Each number is 500 + 25 x the weight over the matrix's rms, rounded and kept within 0 to 999. Layers, rows and columns count from 0. Numbers have three digits each.

# up: layer 3 MLP up, 1152x192, rms 0.0649, rows 1095-1108, columns 0-63
# down: layer 3 MLP down (transposed), 1152x192, rms 0.0625, rows 1095-1107, columns 0-63
# gate: layer 3 MLP gate, 1152x192, rms 0.0655, rows 1096-1108, columns 0-63
up1095:483484509527477482527498498541483516490486547518484509504501499560504483540459509504483477476491517494492525488536510480511487476486506494509545517540550500522492478524470491500510505538526533
down1095:509548510500521527460494518474508525484533518510537460492513495468489528500498492497508518491523519498466537513483497492482479488482487466511514487466504515506506490500492504497487509528476507
gate1096:467463496534476505521516561515521473499461469475510506532478537499512481506494488525480546542528510491475446501482511487509523510503501453504469522480514540473500482500569438561454515515502512
up1096:533544489434529483441510443482513523468534517556466479486518469542502525476508489491481466459501495474507582495504503520492507494519466551485522466529534470545494512491438537462513478487511480
down1096:507527477512486510508474529453549480487552520496479490493480520481496515533507528495489509483529490532507493518545513477500552488504526528545500514519455438475526522492513497484497497465495492
gate1097:452552518522502515511480537485534500512465465499509494470499490523536492498451480526531520450480504498525509557489484524508474535537505533508477490508501472524543480462486462526501480531537514
up1097:464534532515503520512485534486542473518475449501537477483512475525530487483487478521529492439466514504554492567486510510520475555521499522497482476503508465525542482480487463505501476491492524
down1097:533487487476497493515489529488487487515527509530575512507506505507484524479499478498511478482447476486493499481482448522483447492461490505509495515500489529492527508495488496518495495504513489
gate1098:512499482543499512499471493507497485461461471478484503529530499504494510493473470509493499497520495545507522512522519487502504510521542483514510477493479483513536505504497503512525500513479514
up1098:539526518514497515514501493526542499489517504484478507528463494469523530486515522480493492449502516505478488489476500511498483510517507505509536509498484464480493464532510498514502501501521499
down1098:469498497478517519496530515485510519502530498521518500473508514477491504512503499495498491474511515461487519524495499504465495478515473508469518517473499503484460505521496473488509482509478476
gate1099:524513472512473486493520474489493473524494447469542485494503543503509508532519476500509516507476514488470518489497515530519515521502533478510500511517522511504481475487519481533482532478500538
up1099:521502476466491472456481505548500526502518492521498499436538506492507479483457502495460526471500491510489528530504511484504507460497531522507479485495501531468516500504500474521490500496529511
down1099:489503487519514479505491523513504493468500495539521449495499482481487521467488523472502478523485488502543506503521491506489491496496511520502497536469524494508488509498510520521491506467490479
gate1100:499490530499515527508492467491442495520511533553479467526488557522523494536478470507523538494516526477525502534523491490496487515478477459493548506523509491491482506463496466474500518522540495
up1100:531496474510506526489485498496479484486482474480507505525514494469519500512531491531471510511501523536491490510495495505522534504497555492520496482542501484526505493484500525483473501455473499
down1100:500503472452503514519517496479498517533496526459506500451500527500501474504510506495517501480504534500523499506473504496525486518492486483499497432517471477518501460495528552474509496503508470
gate1101:488499502535507470475493511514518486483506512485472508514518506483509481476495483493535509552496507500510487533576467484475503509493508485543480485496501505532505499491460508472519484513488485
up1101:502526475484477501531500501521515481443491477506500480470508512506476487500504515469490489548506506533495520519493514514536509479501495505529488470515503487486507499494529444483517470537507508
down1101:472475495480512495512508475482500482460468428514486499471472528469464460478517501492493458499543492506517493484507522482528462494518515531505536540477493511505504501510486495507525477480521488
gate1102:517529501500483545506504526509535527497536507505545490518458531488504460502488495456525500510538531520501490524491530507498562468484505498501534520523520528490512489489521537467532483505533473
up1102:523490494482509508473495550545514533460513542497488512526449482528485496557500517482490488491535472528481497478504494486496532510502499453559503470483485496508501502487480503471467500510501476
down1102:502531575505491509511537490506503534523536490543533494518489510490516435484501521528496500510520495524525494524470520493497550511505535506488490512502511480518470506498509522485501479510519471
gate1103:500471485494497477514569481468502553419531462511527526479477490488478506520486531457526500525511478508482470458568546476506504508497536495578557509487547542502506521469498485496489481489527472
up1103:490517507503514484533508542505502457561470496458469467479492492505552490490510471521459525511490491515498469520510498502492490489545493499481519478491481463504527435543479504507476524511472508
down1103:482513492494496517542554465449547444528474492439494491459506503470552507536464516506531518546517487525484486521525500479523505466507487486525528476510516523522503486557485479479504490544487515
gate1104:501500523461489470504517487488519521506498498486522507491491496474503479503503494498477489527515513511481497500527511492521516500527511495515528484489476473529509482494484494515504503519512483
up1104:536475503501527496468481491537495500505494484474476476542528493514516506513510491466480500500511504487502497465520477497542502495488497502524501515502496536536481480481491520484502517475529527
down1104:508485503486487521526500464470479494507499481515484512473495487498479523518496506483508523488482540512456533520522495533445513474541482522545493475460488503516490552485534509508490505507507493
gate1105:511497438515525475520500485485508450472506511495490510480498511526510469476557546497475488534515471539507523501526494508481497503515503484484491485522557502497506509506456487494480467479486513
up1105:494482518519448486486506521445499513526501505501454506501509503500501554539454483519536535511492504503464526496494498467501473542513553499496496469499472495505523496519512513515496493581476465
down1105:547468458504547538503491516473510461527495534521490520453475496536457491570495539521507494466481475541495495457483498521498476501503496488509496540451519522449518528486506500530519478531488465
gate1106:496518531518472503519494495488500509525504484482473509499504497528518485494478522506521523521524524477516503517506519500513481507491517501467514481472510508433488484534480519515469541496494547
up1106:516491528477489459500490503508501498489496530508516475510531485519477526550509475482494483485506560516482492501526474518515508522478499518527504524499486458542499535488483480515511471529471483
down1106:514487514515536493455503512518493473485509530508524531524466523534516490495503497490488485491505531510476506484550495490527507489479520489488489485557504538550494494494494486476547524526477498
gate1107:499465481537482519451483506526468513463529486467468475514510438547471543487483528510517516506481457529513478514524487504528497501507490481532497473505502504474497508495498490465525500464428510
up1107:473492511484497496523509487471505512492512508499477488472517501505498451502483502482490491498524578516511493492501520503475514478500456543539559517468470469492470455509481499501504495494529514
down1107:473489493494546528495518498512549537503485486455464503498478512504507502513499494460474482480529532521474503512485510478462474463512491503501546529483501508489510508536493551514488522513530499
gate1108:463473520485460490495472516513466494539465477483516500510489501528512470501502503483486489515487485476498472500490545509482481478512470504477510486499484491484480494492489518481494498487478503
up1108:510537508520524527525457500518461499537489513473527531512520511497512460537461480499466527506484503518469530483487518506491488481512525531513544488487520526487476517501496520501492490517481505